{
  "num_hidden_layers": 12,
  "hidden_size": 192,
  "num_attention_heads": 9,
  "num_key_value_heads": 9,
  "head_dim": 32,
  "intermediate_size": 384,
  "vocab_size": 512,
  "hidden_act": "tanh_gelu",
  "norm": "layernorm",
  "norm_place": "pre",
  "norm_eps": 1e-05,
  "positions": "rope",
  "rope_theta": 10000.0,
  "rope_fraction": 1.0,
  "qk_norm": false,
  "attn_scale": 0.177,
  "bias": "all",
  "tie_word_embeddings": false,
  "parallel_block": true,
  "init": "normal",
  "init_std_qkv": 0.0361,
  "init_std_o": 0.0,
  "init_std_up": 0.0361,
  "init_std_down": 0.0,
  "optimizer": "adamw",
  "learning_rate": 0.00203,
  "lr_mult_qkv": 0.7,
  "lr_mult_up": 0.608,
  "beta1": 0.9,
  "beta2": 0.99,
  "lr_head": 0.00744,
  "max_grad_norm": 0.5,
  "warmup_steps": 280,
  "schedule": "wsd",
  "decay_fraction": 1.0,
  "decay_shape": "exp",
  "final_lr_fraction": 0.1,
  "batch_tokens": 32768,
  "max_seq_len": 512,
  "doc_mask": false,
  "train_tokens": 140900000,
  "max_steps": 4300,
  "dataset": "wikipedia_en"
}
Each number is 50 + 15 x the weight over its row's rms, rounded and kept within 0 to 99. Layers, rows and columns count from 0. The size before them is the row's rms in percent of the matrix's.

# layer 2 attention output (transposed), 288x192, rms 0.0294, rows 266-284, columns 0-191
087:13 51 64 39 23 42 79 56 70 68 53 41 47 59 50 43 63 36 81 52 60 82 23 41 59 51 17 34 58 63 47 63 53 71 39 76 56 54 48 52 59 62 53 48 71 32 73 55 44 21 58 26 37 59 55 45 34 41 50 48 68 49 94 39 22 31 51 56 34 44 37 46 65 74 46 65 36 48 39 57 42 53 35 33 57 41 68 38 40 59 50 34 58 28 43 55 53 47 65 60 53 29 36 79 48 53 56 54 78 53 63 44 64 78 37 54 36 38 47 46 50 39 31 27 41 42 48 60 35 68 53 54 58 22 46 39 54 52 86 80 44 80 43 50 74 62 28 43 41 39 46 46 30 46 21 61 45 46 35 35 43 43 42 45 64 64 58 78 37 90 69 41 30 62 57 57 50 38 45 64 75 44 37 39 70 52 67 23 51 47 49 35
085:18 43 54 48 42 71 84 53 52 78 51 55 54 28 25 34 55 64 67 51 45 46 53 44 58 77 41 40 44 52 46 43 40 63 18 64 56 73 70 48 34 42 43 66 76 54 63 34 75 27 59 52 51 39 86 43 37 80 83 63 67 61 62 42 49 28 32 32 57 36 55 40 57 57 66 51 63 69 31 64 45 60 36 27 42 37 60 43 56 74 60 56 46 36 47 47 36 62 50 39 52 34 25 66 66 25 54 46 53 19 65 53 30 33 32 43 56 48 52 50 58 32 54 19 37 72 70 54 38 41 59 37 39 30 54 40 74 49 50 87 43 71 43 86 58 53 57 54 59 59 33 27 45 29 36 49 60 38 41 58 52 31 29 48 31 33 48 41 31 57 53 43 79 62 48 61 53 91 46 60 51 55 39 68 50 44 50 51 29 24 65 33
097:35 56 63 45 56 50 69 68 60 23 67 58 54 45 71 63 51 46 47 29 57 59 45 52 67 12 60 44 49 58 25 36 39 28 85 34 33 44 65 31 42 46 47 79 21 54 59 46 66 39 52 22 88 52 26 50 44 22 43 44 47 29 59 62 41 56 66 45 54 53 53 45 52 50 56 41 28 76 66 58 71 31 55 50 91 43 50 62 64 39 28 43 55 59 47 33 55 56 42 51 29 50 63 30 57 51 28 39 62 53 54 48 77 32 45 33 59 69 64 59 61 49 45 58 33 44 47 56 62 69 49 91 73 32 38 80 34 76 27 47 61 61 51 54 50 52 43 31 57 18 53 54 45 77 71 31 55 79 39 58 61 45 11 59 54 54 66 43 49 55 28 47 31 54 81 37 55 28 51 42 39 40 64 57 58 58 35 29 40 69 46 42
099:48 37 47 55 48 65 07 64 64 69 50 39 72 72 38 20 69 38 47 48 41 28 72 37 57 72 61 57 65 60 80 42 49 36 38 64 69 58 31 59 25 61 62 28 44 40 37 77 39 76 21 48 49 40 55 45 50 64 54 28 65 41 63 34 45 63 46 68 54 46 67 63 44 29 44 41 73 38 61 53 40 80 37 78 23 44 58 38 79 56 52 42 37 40 45 46 66 28 46 50 57 71 62 50 51 40 40 43 48 60 38 10 42 72 64 81 14 55 75 23 31 69 62 48 43 36 40 52 58 44 41 71 30 66 45 45 58 26 86 31 43 36 58 65 41 54 60 30 32 55 51 45 43 44 42 51 58 54 52 30 54 82 76 50 48 35 45 45 45 33 54 60 51 48 32 70 27 39 52 66 68 47 53 40 39 51 39 54 58 80 52 37
091:73 39 54 56 63 49 57 56 54 66 43 40 54 52 39 50 68 49 36 56 42 30 71 67 28 61 77 33 61 80 54 40 38 50 59 69 70 42 48 67 23 47 36 54 35 83 50 43 61 57 33 55 74 31 60 37 20 42 45 58 49 40 48 20 29 82 53 60 65 41 81 42 35 29 23 66 54 65 67 28 34 26 36 52 46 68 42 51 76 50 60 56 50 46 73 48 52 56 39 64 47 67 71 51 36 30 38 60 28 77 40 36 29 46 62 49 19 75 81 42 40 57 46 65 39 24 60 63 68 57 38 61 41 43 58 81 41 40 57 35 58 48 34 75 34 39 29 24 46 60 54 43 64 26 50 45 42 48 46 58 51 72 72 71 53 36 64 37 42 30 49 46 40 54 33 32 36 37 61 75 61 39 64 38 68 33 37 71 28 72 33 56
097:40 53 57 43 63 81 33 81 55 64 62 43 72 17 20 51 44 28 80 53 13 41 80 37 53 41 54 74 49 38 67 47 53 36 45 45 53 47 56 46 39 66 52 48 72 24 71 64 55 64 57 54 59 47 64 54 63 56 43 41 77 39 37 63 74 50 41 66 42 45 74 69 43 43 55 36 72 44 76 61 47 73 42 71 33 28 51 62 48 36 40 40 62 46 46 38 70 47 36 42 50 75 55 21 52 23 43 56 38 59 31 24 45 24 50 52 55 64 65 56 58 44 38 25 41 39 49 42 59 52 51 44 53 37 22 69 75 39 57 37 45 50 47 59 63 25 63 32 46 37 49 11 39 41 46 27 43 54 76 36 49 46 47 65 60 35 56 55 60 33 38 34 65 57 54 85 09 64 51 52 54 47 38 59 27 64 51 58 44 20 83 46
096:66 22 44 51 45 55 47 59 48 74 34 47 55 33 31 25 45 52 38 38 69 40 71 42 38 49 34 67 47 63 85 57 44 64 06 77 47 76 48 53 54 43 25 34 42 62 46 58 66 35 43 73 34 81 85 27 55 58 63 37 72 72 55 43 56 61 63 63 56 54 64 32 46 54 53 59 68 32 23 56 63 50 54 53 16 29 53 41 55 61 56 60 48 39 38 53 24 75 59 38 59 65 29 92 76 54 39 62 18 46 29 60 40 72 60 74 43 39 49 37 49 57 62 40 40 70 63 41 49 32 36 07 41 57 54 31 53 38 76 49 64 37 63 36 51 67 64 59 31 53 41 43 48 55 56 51 52 46 38 49 39 56 62 48 39 47 48 47 34 57 75 67 68 55 33 51 33 83 23 55 59 62 36 50 38 55 32 40 70 49 34 41
088:40 64 53 43 31 39 42 23 54 22 59 60 35 49 72 56 52 60 51 58 62 63 30 83 54 22 49 41 65 53 28 36 40 45 84 58 26 34 52 29 73 58 57 85 28 60 61 39 45 56 50 63 71 56 38 52 50 56 37 58 37 46 36 66 49 55 69 35 48 68 43 41 47 41 63 35 17 34 73 30 41 37 31 41 75 65 64 52 56 40 36 38 33 35 42 37 45 54 33 56 32 54 64 40 37 61 48 57 39 69 63 65 68 21 63 30 50 60 61 59 41 57 35 63 50 68 53 68 49 70 72 90 66 53 64 64 43 68 34 20 46 53 36 14 33 54 39 31 53 37 55 73 65 72 62 41 48 82 50 58 62 48 45 59 48 52 42 46 58 54 61 45 48 44 65 04 67 26 69 31 37 47 83 60 65 51 44 48 42 58 21 48
091:47 62 48 46 56 44 61 80 39 56 74 39 48 26 77 73 62 43 76 49 62 70 70 55 46 38 66 55 52 40 45 47 61 57 56 48 43 33 49 35 63 55 63 50 21 66 76 66 47 51 81 69 65 64 44 64 60 37 30 48 55 58 46 44 68 35 39 30 42 62 55 39 49 70 51 67 32 53 48 34 32 59 33 49 89 51 55 61 59 39 38 59 51 37 70 41 36 85 34 58 20 42 73 48 48 47 59 42 31 23 49 51 69 35 37 26 25 49 65 74 35 46 46 64 45 08 40 60 31 57 45 43 76 24 33 59 48 64 36 52 59 61 53 29 52 00 26 57 51 28 37 45 44 80 69 70 34 68 33 37 49 42 56 49 53 70 65 51 55 48 39 68 28 35 47 46 67 35 31 50 42 52 73 30 40 60 34 56 47 69 47 50
092:41 52 52 40 67 27 58 41 61 72 67 72 53 63 54 61 41 30 79 46 48 78 12 72 63 46 51 28 59 34 39 53 46 34 38 25 17 76 62 33 79 55 43 57 44 69 72 47 45 50 54 55 67 46 37 58 57 46 38 51 42 62 72 65 30 37 66 69 10 39 03 23 35 52 62 41 47 49 78 68 61 20 42 34 54 46 55 46 34 42 47 52 43 62 68 31 73 39 45 52 46 11 61 22 42 27 51 41 55 48 59 69 53 49 40 49 52 50 32 37 46 52 25 56 65 28 58 46 77 51 64 55 88 39 62 40 47 65 20 53 42 60 53 53 71 61 37 64 63 32 37 69 46 58 64 48 40 65 57 42 43 46 37 45 64 51 33 44 68 62 41 43 54 69 56 51 74 45 67 39 50 64 34 78 64 40 62 44 59 61 28 50
093:68 65 18 46 55 57 54 67 44 73 63 13 74 21 66 59 65 49 40 55 43 53 46 60 18 65 61 69 66 38 59 19 49 55 34 53 60 50 62 35 49 55 35 32 43 73 62 48 67 58 64 33 61 62 60 57 51 41 33 76 44 64 40 30 57 58 53 14 57 76 53 49 60 70 58 70 39 65 26 30 32 41 54 64 70 87 36 55 63 38 55 54 59 52 69 79 28 40 67 70 40 68 42 60 58 49 56 55 26 52 49 56 37 37 29 43 71 44 49 62 32 46 52 65 53 11 38 61 24 60 44 66 57 30 48 35 72 59 41 40 34 66 40 12 35 18 35 70 57 64 53 61 60 39 38 36 60 51 49 51 46 17 45 44 60 70 58 38 48 25 52 53 57 47 70 40 58 53 43 28 12 47 57 51 51 46 49 36 57 64 50 26
088:99 47 23 57 66 37 20 51 73 72 38 31 65 45 13 45 61 44 24 46 46 13 45 55 41 96 84 61 46 65 64 43 48 67 49 67 65 41 46 71 50 65 48 39 54 22 40 58 45 68 49 78 46 54 53 72 54 46 39 53 44 45 64 59 45 62 31 72 65 46 22 49 41 38 38 39 86 36 50 34 30 34 62 49 38 60 70 36 35 68 55 56 34 45 68 60 58 66 57 57 49 81 35 32 40 36 49 49 25 65 33 36 15 41 59 61 42 59 46 65 37 61 48 69 73 45 58 54 55 39 40 22 45 70 46 26 32 29 48 25 36 60 66 66 47 24 47 51 40 56 50 46 67 40 41 45 49 71 62 55 46 66 57 61 46 37 37 37 54 44 69 41 70 48 33 55 27 41 57 36 53 45 52 60 44 65 64 67 44 38 55 56
094:74 63 64 49 27 59 48 34 56 26 47 27 57 50 28 31 34 41 43 60 48 37 50 46 44 63 58 45 38 49 27 60 55 43 47 43 61 42 52 59 61 57 66 40 75 22 45 51 63 62 38 32 63 47 42 51 51 80 80 52 60 52 40 33 77 51 69 49 47 40 56 46 24 61 37 53 87 29 70 39 48 60 64 27 34 38 33 60 42 55 51 54 59 49 36 79 67 63 41 76 41 43 42 37 52 64 40 58 56 59 39 61 32 42 47 50 35 53 37 47 93 48 50 42 65 72 60 42 64 47 55 30 33 69 48 49 55 51 33 40 39 08 39 30 32 42 61 35 45 72 61 60 78 48 60 38 66 31 33 99 57 60 33 48 81 28 67 48 56 43 53 32 63 61 31 30 69 75 18 39 29 55 41 56 50 36 64 52 50 20 77 58
084:39 53 67 53 40 30 54 45 57 25 58 43 43 68 69 38 70 39 54 45 59 78 47 60 68 36 42 45 59 39 48 46 62 43 91 56 33 42 57 42 59 52 56 75 26 71 72 62 39 48 55 12 81 65 28 61 70 46 26 42 59 24 53 39 46 53 62 41 29 54 42 42 34 51 63 65 29 49 27 52 35 66 49 51 86 72 65 51 59 46 55 30 47 42 39 66 48 60 56 58 32 52 44 54 39 56 59 47 59 48 36 33 70 47 46 24 62 80 59 63 32 41 49 70 39 52 60 64 43 58 62 85 60 64 28 60 25 66 53 47 58 56 61 27 54 27 36 50 37 27 41 54 41 58 52 54 42 39 26 36 62 54 13 33 51 47 56 86 57 61 37 59 20 49 70 39 70 23 40 26 53 46 39 71 30 91 44 68 58 68 38 29
097:45 18 46 52 42 45 56 60 55 59 30 70 51 57 42 32 65 42 38 46 67 71 46 52 64 15 19 61 31 27 73 60 46 61 38 51 19 64 47 71 61 38 59 41 25 56 64 46 68 27 76 41 84 65 78 58 71 55 55 28 49 66 72 47 49 44 46 58 09 46 47 32 64 60 66 51 62 46 54 65 63 55 47 40 73 48 93 57 41 44 34 44 57 58 42 48 15 53 28 30 41 48 47 47 53 22 38 77 27 48 51 29 44 47 55 59 49 57 36 65 45 69 41 68 41 47 58 33 34 66 53 52 53 48 54 48 55 47 56 68 59 61 54 47 55 45 48 56 06 44 26 39 29 79 63 60 47 60 66 60 55 35 39 51 58 58 67 49 73 63 20 60 34 44 43 35 46 61 36 44 39 31 49 53 45 90 43 48 67 87 61 41
093:47 52 40 24 21 28 84 69 55 45 52 63 39 54 53 61 49 46 38 37 77 52 38 49 76 48 33 73 45 05 42 74 43 77 64 45 35 48 59 47 76 25 34 49 46 43 47 46 50 45 69 22 44 42 48 69 63 44 60 48 44 55 74 47 38 22 71 55 37 55 15 34 62 69 57 83 41 54 53 66 52 81 32 41 46 37 39 49 55 52 52 54 39 54 25 58 47 49 66 48 57 40 54 46 55 35 34 35 68 49 91 52 61 69 45 44 67 74 31 34 84 54 58 45 59 39 67 30 49 35 43 47 40 40 37 72 34 46 35 89 61 70 61 41 56 65 51 69 53 36 21 51 36 40 54 47 48 52 40 42 49 44 36 22 51 60 44 78 40 72 59 69 11 38 62 69 60 29 52 66 42 49 34 33 47 44 43 54 68 57 53 58
093:51 57 68 41 40 37 88 66 48 69 56 65 72 43 62 97 43 85 79 52 62 56 17 72 50 54 23 33 36 46 39 54 51 37 45 23 36 46 59 40 61 46 42 49 33 53 54 43 31 39 45 28 44 47 50 62 47 31 84 50 29 53 80 62 35 41 53 36 32 51 35 62 44 61 65 63 34 85 51 50 40 42 53 23 47 55 76 44 38 26 56 41 51 49 53 54 21 42 55 58 58 30 35 59 71 22 51 28 72 42 62 33 39 38 45 61 76 25 16 60 48 29 49 58 52 40 56 50 48 51 38 41 80 40 55 58 55 42 39 87 51 68 55 52 75 45 30 56 67 57 60 56 42 31 39 66 71 45 56 56 44 32 36 71 28 38 46 67 54 60 40 48 66 80 52 34 65 48 42 58 63 31 24 68 47 27 62 49 55 47 54 55
090:51 59 44 50 62 36 25 39 55 23 72 50 38 54 60 62 61 61 46 43 44 49 64 49 64 29 57 66 75 58 37 46 55 58 93 58 38 28 38 29 44 59 73 65 56 44 40 26 40 51 57 32 89 54 42 65 49 69 40 53 58 26 39 48 52 56 48 11 44 68 39 58 29 53 52 47 39 42 59 65 68 45 41 67 65 74 56 68 46 50 46 61 57 31 35 39 75 12 49 31 32 57 61 32 19 81 55 50 75 70 53 32 53 52 64 34 58 58 52 72 29 71 31 37 34 30 35 54 62 35 56 84 52 62 50 61 49 46 28 31 50 52 49 24 64 46 27 50 63 60 57 62 56 80 41 46 25 68 69 41 52 44 35 36 61 52 63 62 59 27 36 45 49 51 78 43 57 28 65 22 20 57 60 49 38 48 79 53 51 75 37 47
091:70 32 35 53 68 68 38 40 54 49 48 62 51 49 33 47 56 22 56 34 47 48 80 31 37 54 30 56 56 58 66 56 54 61 32 73 88 40 44 43 46 41 43 17 65 56 61 67 44 35 46 68 48 72 54 67 48 88 55 32 52 55 39 34 58 51 46 88 57 47 55 52 06 39 36 49 99 10 48 47 44 43 45 68 19 23 46 24 42 58 53 53 62 36 51 60 60 54 53 40 49 61 36 71 58 57 64 59 35 53 47 64 44 45 85 61 54 52 70 49 65 54 55 43 51 51 39 36 22 42 37 22 36 70 41 31 57 58 77 43 39 41 45 42 50 48 74 47 16 71 68 30 36 36 41 68 46 42 51 34 37 59 58 77 47 37 59 51 57 44 69 42 71 34 38 78 35 63 33 84 47 51 56 57 42 56 48 54 45 40 47 58
# layer 2 attention value, 288x192, rms 0.0388, rows 267-284, columns 0-191
091:47 42 54 72 47 57 41 31 81 46 20 23 65 61 33 51 58 36 62 67 70 61 56 45 44 44 64 38 60 38 59 72 50 86 37 29 51 61 63 17 46 36 56 63 34 33 42 48 25 65 70 51 41 61 67 64 48 31 39 48 25 51 60 90 73 31 38 53 79 68 59 30 32 24 64 40 40 35 36 65 46 34 71 36 71 53 22 50 30 30 45 66 58 50 60 56 56 49 77 42 51 67 52 59 40 26 70 72 60 64 53 57 56 42 79 71 70 39 54 14 35 34 56 50 49 62 28 47 50 35 47 35 47 58 40 58 48 50 59 36 77 36 68 27 55 60 49 62 53 43 28 71 33 86 72 36 62 49 52 20 39 64 41 44 40 55 68 40 44 37 41 60 24 50 42 52 43 34 44 33 59 59 50 45 31 31 54 49 57 45 48 28
091:58 86 38 71 61 21 49 43 59 51 63 58 52 55 34 49 42 37 52 39 67 59 49 46 48 90 46 65 29 37 20 66 63 48 55 46 28 40 37 59 39 53 41 37 59 89 90 48 67 34 47 59 43 55 51 48 44 81 17 76 25 70 45 39 67 62 31 64 45 63 47 43 48 48 56 34 28 53 35 33 60 69 47 45 71 59 32 60 63 62 75 26 53 45 76 29 22 58 57 60 55 55 42 42 58 48 34 53 45 44 32 48 58 50 60 49 35 50 61 59 33 54 38 48 71 46 51 40 67 43 66 41 54 54 56 61 76 55 36 82 55 31 42 32 51 68 46 75 58 66 28 12 27 61 48 56 39 34 63 33 46 18 60 46 63 28 51 74 57 58 38 33 58 38 45 60 60 41 51 48 29 45 33 78 31 47 80 56 52 55 72 75
093:66 38 44 48 48 73 53 59 55 34 48 68 48 60 71 45 49 29 54 49 43 40 53 49 34 48 56 28 34 43 75 72 85 72 49 57 77 74 69 68 51 46 62 59 51 56 39 59 22 32 20 51 14 53 33 41 55 33 66 51 57 54 32 40 64 45 44 78 48 71 54 49 59 78 52 68 55 79 44 41 57 38 59 12 42 53 27 48 42 58 78 59 53 73 66 28 44 65 41 74 46 55 66 52 24 56 37 58 44 51 34 61 45 56 53 52 68 49 33 78 71 25 64 50 54 51 67 53 60 44 71 29 54 48 56 84 51 10 57 75 36 45 19 47 43 54 74 43 54 74 73 55 61 26 56 61 54 82 53 61 58 46 50 54 54 78 59 40 64 31 62 52 54 41 43 33 40 80 58 57 40 58 49 29 41 66 44 64 43 67 28 69
096:46 48 39 59 38 52 25 25 76 51 65 66 49 61 55 07 14 66 43 40 50 18 55 47 38 49 14 53 39 63 41 38 34 31 65 42 71 55 28 65 54 37 50 55 69 29 46 51 56 40 55 66 38 59 42 41 69 46 77 51 57 48 60 68 51 67 55 46 21 45 56 64 56 71 76 39 57 53 45 47 53 80 58 21 54 78 59 46 44 64 55 36 53 40 41 54 62 48 88 30 57 53 77 34 63 38 67 63 67 51 66 66 49 52 57 55 72 12 23 64 65 75 78 40 58 25 60 54 57 43 66 30 54 48 47 62 49 26 47 58 61 36 41 56 53 48 48 40 56 69 39 50 22 53 36 34 60 46 82 46 45 54 57 46 80 89 57 61 57 38 41 65 61 56 61 32 69 40 42 30 57 41 46 50 55 56 59 12 49 38 72 49
096:76 55 68 53 57 64 23 58 61 47 39 87 39 59 37 57 42 71 40 40 46 60 58 62 33 50 43 44 34 42 31 36 39 28 58 54 53 68 21 45 38 55 51 15 38 44 38 82 43 57 23 32 48 52 46 58 48 41 43 38 43 38 66 44 56 35 31 54 49 77 40 52 68 48 63 30 53 57 39 43 63 48 44 46 47 53 53 64 38 48 39 88 52 46 71 60 53 38 42 80 63 48 51 30 53 38 25 52 18 71 32 60 42 94 77 44 73 28 47 53 57 32 69 77 36 55 68 50 36 45 29 35 51 55 65 31 51 95 37 54 70 42 43 79 33 59 67 50 42 68 39 57 47 42 44 39 79 55 57 25 37 40 56 32 20 79 56 50 42 54 49 43 51 38 19 59 54 49 34 64 39 31 39 64 47 44 45 60 32 78 33 45
104:42 59 60 43 72 75 51 36 49 56 42 40 55 55 52 38 47 60 51 63 64 70 61 55 68 31 51 53 52 36 29 51 65 39 42 47 53 41 43 53 23 49 66 51 47 41 51 63 24 36 38 76 80 40 60 48 68 67 50 44 43 54 46 71 71 47 65 46 49 45 48 64 48 60 48 63 26 38 52 36 33 72 62 48 51 22 47 54 46 52 64 09 31 19 67 57 49 44 23 33 38 28 29 57 54 27 74 53 51 45 32 31 33 59 52 45 81 44 73 22 64 37 30 64 47 40 42 48 51 31 48 36 62 74 44 32 54 51 62 92 30 81 51 70 47 51 78 69 44 68 60 71 52 82 20 48 84 45 42 68 43 58 51 78 70 24 47 34 57 50 36 56 33 70 56 30 75 35 47 76 73 47 44 38 37 42 55 59 52 71 52 31
096:76 56 50 40 73 47 54 70 42 63 60 44 46 55 48 60 56 34 39 28 49 55 60 29 70 45 54 44 23 52 53 42 44 37 51 28 58 34 50 50 64 39 31 75 40 41 50 42 81 47 60 58 64 35 66 78 43 25 46 64 62 66 42 26 28 91 55 37 45 22 57 27 39 25 64 35 19 60 66 50 72 44 27 54 53 51 13 39 30 46 78 46 51 67 50 34 53 25 56 38 66 46 41 16 51 57 51 70 57 20 49 30 63 41 48 93 54 29 56 76 56 45 65 60 62 36 75 30 62 62 35 40 47 24 56 67 49 31 38 58 34 83 56 70 47 23 30 70 69 40 53 53 63 59 51 62 30 61 54 36 56 39 48 63 42 55 46 51 49 68 31 59 38 53 40 29 53 65 55 78 46 50 48 65 62 39 37 54 69 54 35 43
101:38 57 41 23 66 20 67 71 34 61 56 65 45 48 59 22 45 73 14 46 66 44 50 47 63 32 40 54 36 51 59 44 64 26 80 27 43 62 75 69 43 68 62 55 48 48 80 38 63 37 63 35 46 49 52 35 51 36 41 37 51 57 70 39 50 39 50 48 39 42 52 55 53 54 76 49 34 48 44 72 34 31 62 34 44 66 42 57 45 64 82 63 37 30 54 45 52 50 75 44 57 45 22 33 64 42 43 40 52 33 51 13 38 44 66 55 58 58 43 37 69 35 39 66 65 66 59 45 61 61 54 57 53 69 47 63 77 22 32 66 44 52 74 31 52 57 46 34 52 77 50 50 22 43 31 42 49 70 59 41 62 27 62 13 68 36 16 57 32 36 76 32 73 52 37 44 47 57 47 20 57 30 15 35 70 38 34 60 56 59 41 63
090:76 65 29 36 25 60 52 69 59 43 69 39 64 60 50 68 82 76 50 65 67 56 52 50 38 58 36 66 20 51 38 49 39 75 31 78 39 15 42 62 22 70 65 56 59 57 33 53 65 72 63 55 39 80 46 44 27 59 47 50 48 25 48 20 73 52 49 27 68 53 48 51 50 65 62 57 58 43 35 31 57 57 56 82 67 54 44 35 60 42 33 64 48 29 28 77 61 67 45 52 63 27 46 47 28 81 55 66 52 31 66 40 45 62 30 48 47 72 43 64 39 07 58 67 60 41 71 31 50 68 69 53 38 34 26 53 41 57 42 48 49 39 60 36 57 31 42 45 46 48 47 47 37 61 43 54 60 54 31 87 54 48 40 29 37 54 67 49 47 59 22 55 70 33 63 70 32 52 32 52 44 72 27 56 34 49 67 60 60 54 40 63
095:60 69 72 51 66 42 79 67 67 42 51 47 62 58 50 29 60 54 60 38 43 28 62 47 52 41 37 47 90 54 55 43 44 22 86 45 42 50 29 71 64 46 57 67 62 60 87 67 64 25 44 44 73 50 54 51 68 55 55 33 45 91 21 46 69 43 37 50 48 64 88 45 38 34 59 57 42 42 54 54 49 54 44 50 65 59 47 60 29 69 29 36 18 28 49 51 47 43 15 43 29 25 57 41 34 47 36 42 70 59 55 57 47 44 66 44 36 21 39 41 69 65 61 43 38 65 63 50 81 36 32 34 37 48 57 78 63 38 51 34 83 38 78 53 58 58 69 58 63 54 56 46 43 59 61 69 56 44 40 62 84 50 62 49 60 34 35 71 45 46 56 35 19 45 58 49 65 28 47 62 72 52 32 44 29 58 62 61 27 52 41 50
088:43 42 40 47 75 56 35 47 23 36 70 82 35 38 74 66 62 29 47 55 50 35 74 72 31 71 34 57 61 75 47 43 47 44 33 70 49 38 40 63 43 53 54 31 52 63 31 50 70 71 42 48 40 38 46 60 65 50 33 52 08 46 32 36 54 55 42 31 64 51 46 43 33 28 57 49 52 72 62 39 46 59 62 51 34 71 47 32 57 66 62 53 34 44 68 62 52 37 33 41 38 23 66 48 45 54 49 78 27 39 79 48 67 57 50 63 67 24 54 50 58 88 74 50 54 54 58 61 30 30 41 45 24 37 20 47 52 28 47 46 65 28 22 22 61 62 73 61 52 78 39 56 47 56 38 06 43 67 40 58 43 79 62 43 46 43 54 50 72 45 50 76 30 48 35 39 60 51 53 52 42 36 30 48 56 68 21 61 61 27 60 42
094:65 45 40 57 35 34 56 54 55 43 35 23 52 34 52 67 42 52 67 42 51 81 69 64 76 44 62 32 21 46 50 36 26 62 37 48 46 51 41 38 47 62 42 31 79 64 38 60 33 07 76 65 45 64 39 51 46 58 44 42 46 49 61 57 42 54 37 63 53 33 36 63 69 52 42 17 42 62 44 75 69 71 59 71 42 51 44 52 58 53 45 75 35 73 55 30 30 27 38 43 32 55 33 78 35 64 69 59 54 64 86 53 53 60 29 50 57 35 44 44 46 89 84 23 47 33 19 56 40 71 27 39 31 37 53 44 62 29 51 52 63 54 72 73 51 68 48 50 44 83 37 45 46 27 51 60 55 46 49 31 26 44 48 66 59 32 24 46 59 31 42 61 51 35 44 67 44 56 57 76 33 50 80 29 43 45 70 53 40 46 38 42
096:36 44 61 62 41 37 72 39 29 71 49 45 57 60 57 43 17 46 32 46 57 53 48 48 33 66 42 61 21 35 40 36 58 44 43 34 56 53 68 61 63 22 39 52 51 41 46 49 57 40 43 30 47 44 51 69 37 33 67 56 40 68 63 42 57 59 57 53 51 48 55 55 53 56 38 52 25 10 45 81 31 35 69 66 45 46 71 43 78 42 50 56 48 42 30 30 27 75 59 62 39 53 49 81 97 89 68 36 69 32 73 53 13 46 77 49 55 76 46 52 88 37 29 54 31 37 31 43 80 37 69 47 54 58 40 55 52 52 59 46 54 51 60 45 31 62 59 53 58 70 67 29 49 48 69 41 57 57 71 49 48 44 55 71 33 46 30 73 56 42 48 40 47 89 34 51 50 33 64 69 53 49 37 65 16 48 39 62 33 63 58 60
096:33 38 61 49 29 44 35 36 46 50 37 30 53 54 43 76 61 52 41 38 41 34 43 48 55 47 52 49 29 58 30 77 47 79 62 66 58 51 55 79 68 36 68 46 45 53 79 49 40 45 33 64 46 32 59 77 37 21 38 81 51 44 39 60 64 80 36 59 55 47 37 54 54 26 58 43 76 58 45 11 38 40 52 56 64 37 62 61 68 37 42 34 52 52 69 54 66 62 69 70 52 36 40 52 64 62 53 44 59 44 52 38 73 78 34 21 28 36 43 29 25 38 26 29 44 54 38 53 55 46 60 50 79 64 46 51 43 80 60 48 67 79 74 20 55 56 39 50 37 32 58 64 58 48 75 57 50 51 56 36 45 56 32 51 49 80 39 33 61 47 46 38 61 52 45 44 47 44 62 68 87 64 21 75 18 37 71 38 80 41 32 47
103:29 75 60 32 54 57 67 05 55 30 43 36 71 47 68 38 53 73 38 75 41 53 44 65 54 28 39 76 29 50 43 53 30 63 63 53 47 60 63 63 35 39 64 55 54 70 65 45 41 55 65 56 48 70 31 40 53 78 83 48 43 60 39 30 61 30 31 45 45 18 49 48 35 49 42 59 47 39 52 64 73 38 63 71 65 32 73 37 49 63 48 32 53 43 32 51 17 83 41 53 62 31 56 68 39 55 63 44 25 40 38 46 33 64 57 41 64 55 67 71 38 27 59 23 32 35 35 44 75 52 53 59 64 56 55 42 41 55 61 53 71 73 50 14 51 46 37 55 42 13 53 66 57 69 44 42 40 72 57 36 32 35 38 22 44 42 41 55 61 61 48 38 71 60 41 49 53 34 63 52 41 59 47 74 68 30 51 60 52 45 16 83
097:54 57 19 54 33 62 67 70 60 52 38 45 51 25 40 36 52 45 44 45 56 61 65 50 60 91 48 65 47 39 40 56 42 65 41 54 44 29 46 92 42 58 49 42 69 48 71 53 50 47 70 49 81 46 58 57 54 45 55 48 26 23 52 51 53 56 61 39 46 53 50 57 53 61 18 80 37 13 36 72 55 19 65 28 74 47 51 33 48 88 35 37 61 65 41 70 65 63 49 60 20 53 53 56 48 39 51 40 57 38 66 59 40 63 52 39 68 50 47 32 31 49 39 45 63 21 69 75 39 47 60 72 33 58 41 49 43 40 56 31 60 57 38 43 34 29 71 39 68 23 44 56 37 82 42 37 68 37 13 35 61 72 64 25 50 74 16 28 45 46 47 72 29 59 53 58 48 68 64 60 64 58 69 40 56 63 54 47 27 42 44 54
094:29 24 31 41 35 59 54 59 69 39 50 68 57 60 66 50 41 44 48 50 41 62 32 41 45 35 47 49 61 33 41 57 49 52 78 33 80 73 46 31 55 37 39 61 52 27 69 58 65 65 30 46 36 45 47 43 49 47 12 57 56 35 34 56 45 44 44 69 24 30 72 48 58 11 50 25 47 72 45 47 66 62 57 42 40 41 56 41 55 20 45 58 43 55 39 31 69 70 83 43 48 27 42 45 96 34 29 52 44 53 56 81 41 60 34 40 43 28 23 52 65 25 52 57 43 73 59 68 68 53 54 66 54 30 74 48 52 82 49 39 30 48 31 49 32 73 48 53 29 52 46 43 55 13 62 52 14 48 32 51 39 61 41 74 45 13 54 55 58 42 56 35 62 46 46 50 34 52 43 54 24 48 71 61 61 38 40 35 49 66 32 52
098:78 27 81 02 43 40 72 45 73 48 53 74 56 26 52 16 41 66 48 45 34 49 55 73 54 42 21 79 62 77 45 00 61 61 44 34 40 48 43 54 47 42 51 38 76 48 55 38 44 43 44 78 60 61 54 46 55 35 55 46 50 38 34 55 16 43 67 59 38 35 38 59 70 49 38 46 35 49 30 51 46 59 48 39 41 50 44 59 53 65 50 44 75 25 70 51 47 28 27 51 54 76 47 45 45 53 41 60 36 70 40 50 48 64 60 61 31 33 48 23 38 30 48 59 48 72 23 62 58 58 57 63 45 55 48 33 73 46 37 26 49 49 50 85 55 59 68 67 74 59 57 54 60 47 32 43 57 47 50 55 70 39 27 49 57 42 82 49 65 41 53 55 83 63 61 75 58 54 29 42 43 34 25 66 59 42 61 50 48 63 22 55